{"n_kv_head": 3, "norm_place": "pre", "attn_scale": 0.177, "bias": "all", "parallel_block": false, "init_std_down": 0.00903, "beta1": 0.9, "lr_head": 0.0126, "decay_fraction": 0.872, "final_lr_fraction": 0.05, "seq_len": 256}
Each number is 128 + 32 x the weight over its row's rms, rounded and kept within 0 to 255. Layers, rows and columns count from 0. Numbers have three digits each. The size before them is the row's rms in percent of the matrix's.

# up: layer 8 MLP up, 768x96, rms 0.102, rows 361-420, columns 0-47
# down: layer 8 MLP down (transposed), 768x96, rms 0.0901, rows 361-420, columns 0-47
up361 111:133148203140081172122101113168108075120136119166146193120081137155105084162127104093159139105101089202115092077167142135161184169168097123159159
down361 111:116124079143089150126149078152144161140174045153138116138169091120138134097138081124119102123121080141100127149136103181125118142091109169154149
up362 103:107093170162129142102156094084130192123065123114125089095119148103154115102191122111158172150149064147164168139127153103105107137134076153152153
down362 103:094114068119147152118135130136108103131115090155130133093110101117083124145140118176175127139121098095112133123160091126135156116117110097125080
up363 085:105090141121110130139087135151132143058151094165121076092102144108161141078143145082126179124141132117178130117089153146218102110086111153138096
down363 082:109129118154104189132117129122134155123134116132131113153074148075116130114122098129181102131083113000137116133174126157162160089122120179097157
up364 102:149090173035078164142169127105088091111131118171093125090136096128151125193194120113113070147104088138149105093076157078129147131137115133128168
down364 112:140132133160120155112148151121155105079115136126044187099094074094142087133132120144143170098148176124104122149163038149188110180076184156136110
up365 095:107127151161127172091129120120142076144173120109130053108168067148153109085176149077148192150074130150101112126133117148186170176168110157177135
down365 097:113062107113161063161105126096122133101106118086189158129104106050179063179136108097105127153135141156111077131167131135158122130104119169109108
up366 110:089118081071099140126122121178142094091164134137130126111075138151134091142120121145109097102091153114144179135121195106163109099146125129107076
down366 118:090098119168116145108191152132150108152075129138126126106103160182118115163096082142160127131172147083185151160113186149123106083111108072106123
up367 105:143134187171113185124090112138106128104163122108102094067106116122143100080156203055206109198112128197121153114150134126140160160069131115137133
down367 101:143122127125130153108113190142104149110134086196168122163109085178109136163122064153125124097201082171087178125157188092150054148126166144124114
up368 089:122196089143126161143141105144090182090139144170101096136161126142144114173127141120185141145118157231071114112106114123122108205113102164145103
down368 090:100156133099132113185147130062123158146130080102184159109126100107094144075083126104052144145133185111192120147090186100191113094133162130119102
up369 081:104161148102128131144116127153129142128094169106084165051099181185114045088118122141096164158146111171151133090093109091166103134133132145168152
down369 070:202106047146128180088163085083154148082146114183135148169158084151123170131142124142145113158125084111135088154132072150175136098104156180114110
up370 106:112148125107093177138108132104116092079091132087128208142104117152080113148112149119212181181110072131118127058154133177153211090107126121133130
down370 106:099112106094103162164119151140133131119127151121120183089145131189137158095115134182127151137150148123180160151063114146203167151105117185155129
up371 117:085143125103117183101140147117058156120129106090092132115173086129166122162163123098157117114128108113117165188084191138175128145167049145106160
down371 119:109131116146143083149144097120101100109126186113145143094151093098157112132084087142098114121158203136130106132088135172143131089119116158149132
up372 113:121073086131134152082139102152124167059060112132123139119087154142106090206164119097174124135127114127107167106145176112162127144119158115159145
down372 131:188115108118150144148084115109101126089145137123155138109164156109078159162113110128125158111111103152124121118155139123115109124117184145168082
up373 105:160119088157105147142125114097121146141101118172122042108120124158103073077134134073140096175086135138120160089159114159142144116069117150172188
down373 106:149110057099154062139134154128129100121104147169141167096139112076151166154124123161125087135173106133111107180157113137105107156134169163071127
up374 101:156154163116142127100111090053102090121167103169108073126090123154137083138137137166129150087105094154055137148097139134142146112110122160116164
down374 106:163104150153069201152185087156155166112120143161158121120198069101144109127141096079094104120131136127155164169080077155160155121186127108150112
up375 102:129131206133127136128137134078163132084111151199123188109132089124101070170145132082124119138095144136162122154070147136113124168074166119119153
down375 106:149119160149153102138081086164136117092107108109132181133128130120106060170150108149148149148121148145083123207113080128123095125197098097104129
up376 100:146221124127138153075123077184081148154105157145123094115124113121091120135104156045141159137085107125170139159111095151095126145123086154140100
down376 100:135151152138154107164158212087131097135057109121137147151165132164119117101093143128116154137133129137171161155073153120088132129112085087138175
up377 097:130104114152103146110176097120123123117042122136080181104103153185118123137137191085140111120071129189107115087178151143171105084128159122092127
down377 089:159113161111140134141177137109085098212141096153117109129167128108157097115168113186115143129192113099163116173170142104143146111150094110101156
up378 106:121118102125100108156130126110120113127100122117101156151036145098115097141153124107164196175107139169100153100163146126152120179167087156137093
down378 100:110139122090199154126126127127072109103180045097092127107179136102118155169139131162146087080124131123078139111117143155143108172122177144158203
up379 113:114130195139128214152136124143056106106108153088080097098122123124187119201128128128162176092151108104129080116127167186147116180174082148160157
down379 114:119197111153161138097116123138123150153115127175160117103157083066139153095119105141135161127163185168160077149092185132145136070115060158083130
up380 101:138134150146119146120139116111096142160116103179148137124104043130138118130117201120200095118054101109134124118074135125210100134183148117122172
down380 097:110118164159150144081131100133107108148180147169124172108121155113188122152141131106098145146101090117153127089109094114110141167138140096148116
up381 101:098173136126095137102142100186146220117107130140114133172110145139166144102150138063164067086090141120124134150047126151118181174189116162149154
down381 108:072145090113139126098108180132118174159177132099131130165148113075145158132060139113125145156124156190096027080162155155095093121157174151161111
up382 103:122136094145089123123167151165087195113109077113142095107069115148122084116171113105179182152144083143158098096142143204156098122163086150152174
down382 102:071101111109169198146168146077073167069105089165146120137116169150157122098125101132103148169161194166131076130107128106113117120069084144112145
up383 099:177134109095091145082200119090113172148091130154105118073123054143108050124115188085105175127103060152084080152085117123129117139149142149128149
down383 099:167153091058160074130128086130093141128065165119119156130134127147121141128145109140163113100068113150175114129111044125199173172141165169101155
up384 096:121090119073082127125152108102108103118157124126098083136114119178136124122129254137131159057080146112174192083145164156157129131182173141107169
down384 091:161171147138185079138114080159111074136151138085150090115112101105119113174176095203083131151179144132123073173128102170092151150159132172095157
up385 111:179120188108124124132189080159083156070128144125062105119105148100153072109150118101137217121142070116154141118136115145134153134094093186109103
down385 122:124113098137136046146081166150125101118122168163116096130160143083129183057120102117156164183102142097137151122119151105112083121138145106126116
up386 088:124097158132098121125084085111071106116106152111108083125145088110138161172209114143121161120167074099120187141107122120194131152154137179187088
down386 079:085143104114147138112115131131110132185114126105148157085167192147072134097117205105109114131124133078111091140123126107132186058106124118182071
up387 097:109125210139157133133101089140046121139158121134127121055109154130207124076132121161168119146156094060146075143089122146127113099118096146113128
down387 097:097102106143121136103110125100116132133084110141107152107113075114072149139109221115140182160163131149056142051124198179066121202153186098200144
up388 092:098090155104132140084085111138103091101149143092120099091108131132149120159157165139159165201155112110111192190096111146089132091096159157140095
down388 089:148145119087112106168140172122120118111106096149196158100098101149145130111111121126120072119078104067147137115135112094145156101136116131128167
up389 100:088114121142125184118174135132058122172090147110153142130087133126129165120161152110189186184078126198098103100140111194184118126128100149210165
down389 109:094111101120152075127139126140132157125093033150097089117076084099144083142093096102154148141133091175118184114124114147117119159135145128160114
up390 090:159105162098074162148115093108120135107090144130102129100077097106177110132121121129162164156116080136171155166107138190137116126072168133139123
down390 085:093109114174132085093133173112158086154196141125088151105134126112075082162146161113194114136096184105086146125109085164124066083157090147061172
up391 105:106122085036138165096218167119115144111135146179142179090132152175171106122164157106130125082079091155110124093112143172086128154167139183115137
down391 124:182127111079132097158139119137159137106176165121132130154142129123052120162099152163116149131129068125122106188152130119123153172154158136083107
up392 099:092116180127140195093163079143082174079145130167130135137139125110132099128164135147143129109157094090074140171159198179110144108122103135176187
down392 099:151152142136131153141099067131150137151139221112117121116091089133120166095204165113136132188119097088089174137124171132122148136184113144128138
up393 091:086113104132064127126116111160126143089062161125136107141077065102083108160088126072148146120117139131171088151127118119127126107091113193163113
down393 085:116149114123138111145138176117113113157201113098102161149157132093093097126211144155080189170157163094096162149104121143146127152166136082127150
up394 089:169139124150127172131110180114129085120147181159122145099079133102167116096107116115141125101000083100073115111100161167135194161126137153118145
down394 078:110128106120171153163108175083114133167176120150126137149102106170160122144186139139121162107190067183122151116156185108086133154119086098107130
up395 097:084068146156134139108151122112149104129104121139039114088075164136140163125117122080094138090096112162173125147104127106156094056086132191145121
down395 099:090147159177085075175105140101155129103168118025098120145132150150164092136119127149112100137143187109144127225102133137167119139141211111176110
up396 095:109114102111115122159097079121096208053150137157090134132117134104116090125146143141109137181140138143138137133141106119126045164097104160202121
down396 089:165148117128112056149122162165101114156107097094155073076183122079156157123120155172129153136128094105132193109092109117126131176104179105138194
up397 100:113142113082163159099147140153118135105078135139113069090086128140111128132190138113128228130149128158085154081125146175157065103149108139155140
down397 104:140101089155144093168059124130086101192109102160115123177117059153148132183106138110158145117118115060133171102134132124097150162141130147133108
up398 099:133167192120131205100173123111097135096087148179103184122082124134137107176093145165117100161166120181140112128080180104156073185196120138158100
down398 102:160105103123074100114076114187140150130144152097201090111064088087129126135107152132134106129141185135109172164167104045128175121153100174097143
up399 097:101128148175102169096114063061134160134083170090111113106108105166157095045160161092127110108103191133173089119081144140177151122131144189118171
down399 102:136117083112169177137100148160113135115132145174132169144141082157152165191099078158138206158195120069129133134116160087101114121104122079156094
up400 106:157148115076118133048129110099127171097097140119117088114083102131173155193136139139118205144124083128155143134187157160151083088114098110109140
down400 107:119161156110180095093155113157090116090178102123100087177162070137204137163059132080095118179102098101189166091143139083126075129123124144167123
up401 105:187174131118115118047166057076118173083089101109127120109125094128111090141127154170159144134143102166139155162075161123147119103153077122138172
down401 102:145166135181115148139096080184132090173129123142074065146117112165100066184145086086094119120115143067123111111156180153169119106155132127154147
up402 102:141153134128080128180099102150101138133109144108140131119078088123176061116082132146193186128139141164076168148100141164154140179137130125177086
down402 100:123140113113128091114113180166106167122109045098119107122105110108170110121084127114128123088149164074109120200185061190121124138150125116172112
up403 094:079133136132086133132126083117109137087085163154087125118133128106099088180105162106157117111124089149122091127129146179202193156100164159092092
down403 097:101099108135088117208128158152108133073090165105095118179161100097079129112119121149144204125162100122165147171120096117117138118125107114118109
up404 102:071083126084074138141139140174125131114153104135094195079089140143115124118201192155123172150091113119167169081093211154108110130185120134098111
down404 101:085158157098209103122122151134032120119137086086101141158123118090115107151147125173112123205151114127114057154132139138168167130184121161114159
up405 095:171143122147159132126120100134142198095064179118108112109032099111116125126148128143112139121164152192138185184146142110118105147141116177161112
down405 103:126151103149179129155111181152118056128135112157124150178133115099082101107103051161144101155144130132076112179139103092077124109147152131159152
up406 100:095114120186079159167081118116127138062084105125122195149111090170099106177159182132131097142126133108128091158078126134194138151133122143115100
down406 087:113137100125120124096151081098133156136109152148112065113132094155135126137177160043183124102119102103117167185160094101130143094106137130103116
up407 104:123124070131123120092133094153151142153062187191101138131100179130175095150158125038155107121103060082135136155154111117175144170153094119174122
down407 102:167122099119143135102128161155081211071136083096191142159137074161163119095102141163149118133126149147140059074116152100095147135106138148118128
up408 051:081141194165097175147120115135154167149106134153081164043068131192152084134126173115147141153112121127107183117137167164171142164096078174155122
down408 027:116120173116128159140126195125104128153080152141141142065087182131082141057124119102106162097144158161168147142123135084175111147092100157166136
up409 100:114125143125047147127149137078099110120111115151125163092112066151128168137116114129124180144103120127175123122110163146106102170149135180191122
down409 099:177152111146132077109138148203144125113142145105208135191119095121096184096069141167151132128182136136160109153164088102144118081160137136112151
up410 091:112108105185097173071155123116136093076143098131116094097098134122110137140115159105138146139114070108141183057168133165091178102106097139171129
down410 086:122137138099129120121155154160110169076068184068163183112117080110168171145115116106132143082119113126068114129162169125148148128124149126070168
up411 107:106092042132131111092111133092146139057175123115152157078090091165108140153159124114125099150084078115127124159123146169100146110089084182148131
down411 114:123082119091096111083146098099120136072109134163080100122182185148096128126132141021102168157096107169155138107111090126108124093115104146174154
up412 095:149088135127143150131179100153111156110093144124157126128102102145196141076172131121170126151119123154118131086153148085142130117139085152184109
down412 092:127154113124132104194103141166112159155153148129020115083156173130135143160153154087100149146127089090128149149131156192143177115136089120064141
up413 098:116093156081126154132198103079087125044128146133104142106114123092162110118133152152115156185166131127089197110121109160136100120081128140126117
down413 102:133091132152098128134119169125133152175147168112077139121150145091112141167174087072131146193173085121113112084107086106121130165154213122131153
up414 097:104108108096147141121143106093036136122144161094122117100109143165098169096140107146142104132127109147141126169092144201146155107130090133108111
down414 097:152134129140071134144136087155127126111111130185112135120090094199089082123176109157136122128141145103133128118127070179128126090146153166118106
up415 090:153115148135096137073175136089101200110136121109122106104119157173105146105053185121166074093145061107136100168110160141136101114151095132132165
down415 084:197137115138161130200110148169126143163094108137125137096151119098182102156129170099109138152103115072116125147114122075097176137139101135081152
up416 103:102129071107082157118135147194136132118175126076086130098151183158141155109169135065121160115128096114134151107081121152129086186171077142175179
down416 115:123144145124105102138142125078124093111142112139129148133122064160138137169125181118150117147144130111126057113160174140122162128134147165138121
up417 100:108145181122078115107142038094108079093128118109099157161162072138141113162132120100163163102136134169119165149105123122199064129081092135141078
down417 102:119131123136103106113112144152181099161136150089060153099106193159091148139155125171192139110142143103182099112119160071140129067128134135142126
up418 108:104114154124038143142149124142088119102137090099089167121111115128190127116113133132115144139122130089148140140092212154129161128124116127120141
down418 102:143125094101147095059166128116099110117064148119119102134144103139151109196132082122133126109134179091057054100140107139185079130113180112153147
up419 092:074148117122088129103133127162083087152135167152091105102111178168121164096111162063176151203126028146138135092120162114159142190067134105106127
down419 086:206114098170139131103178090070111151122155091145097119139104175099118124134143155068142137134191122133191096031149152136118082145131144044097163
up420 108:132097128113150155117164056137112124147085159190115190082121142192104106179133127086164110110134081123154092135128148094120169163171149144101176
down420 117:178095139142103079098140133153111117198134112135157187131109105137160101150199096114129087116122151116109113152130138116182150137155195140146089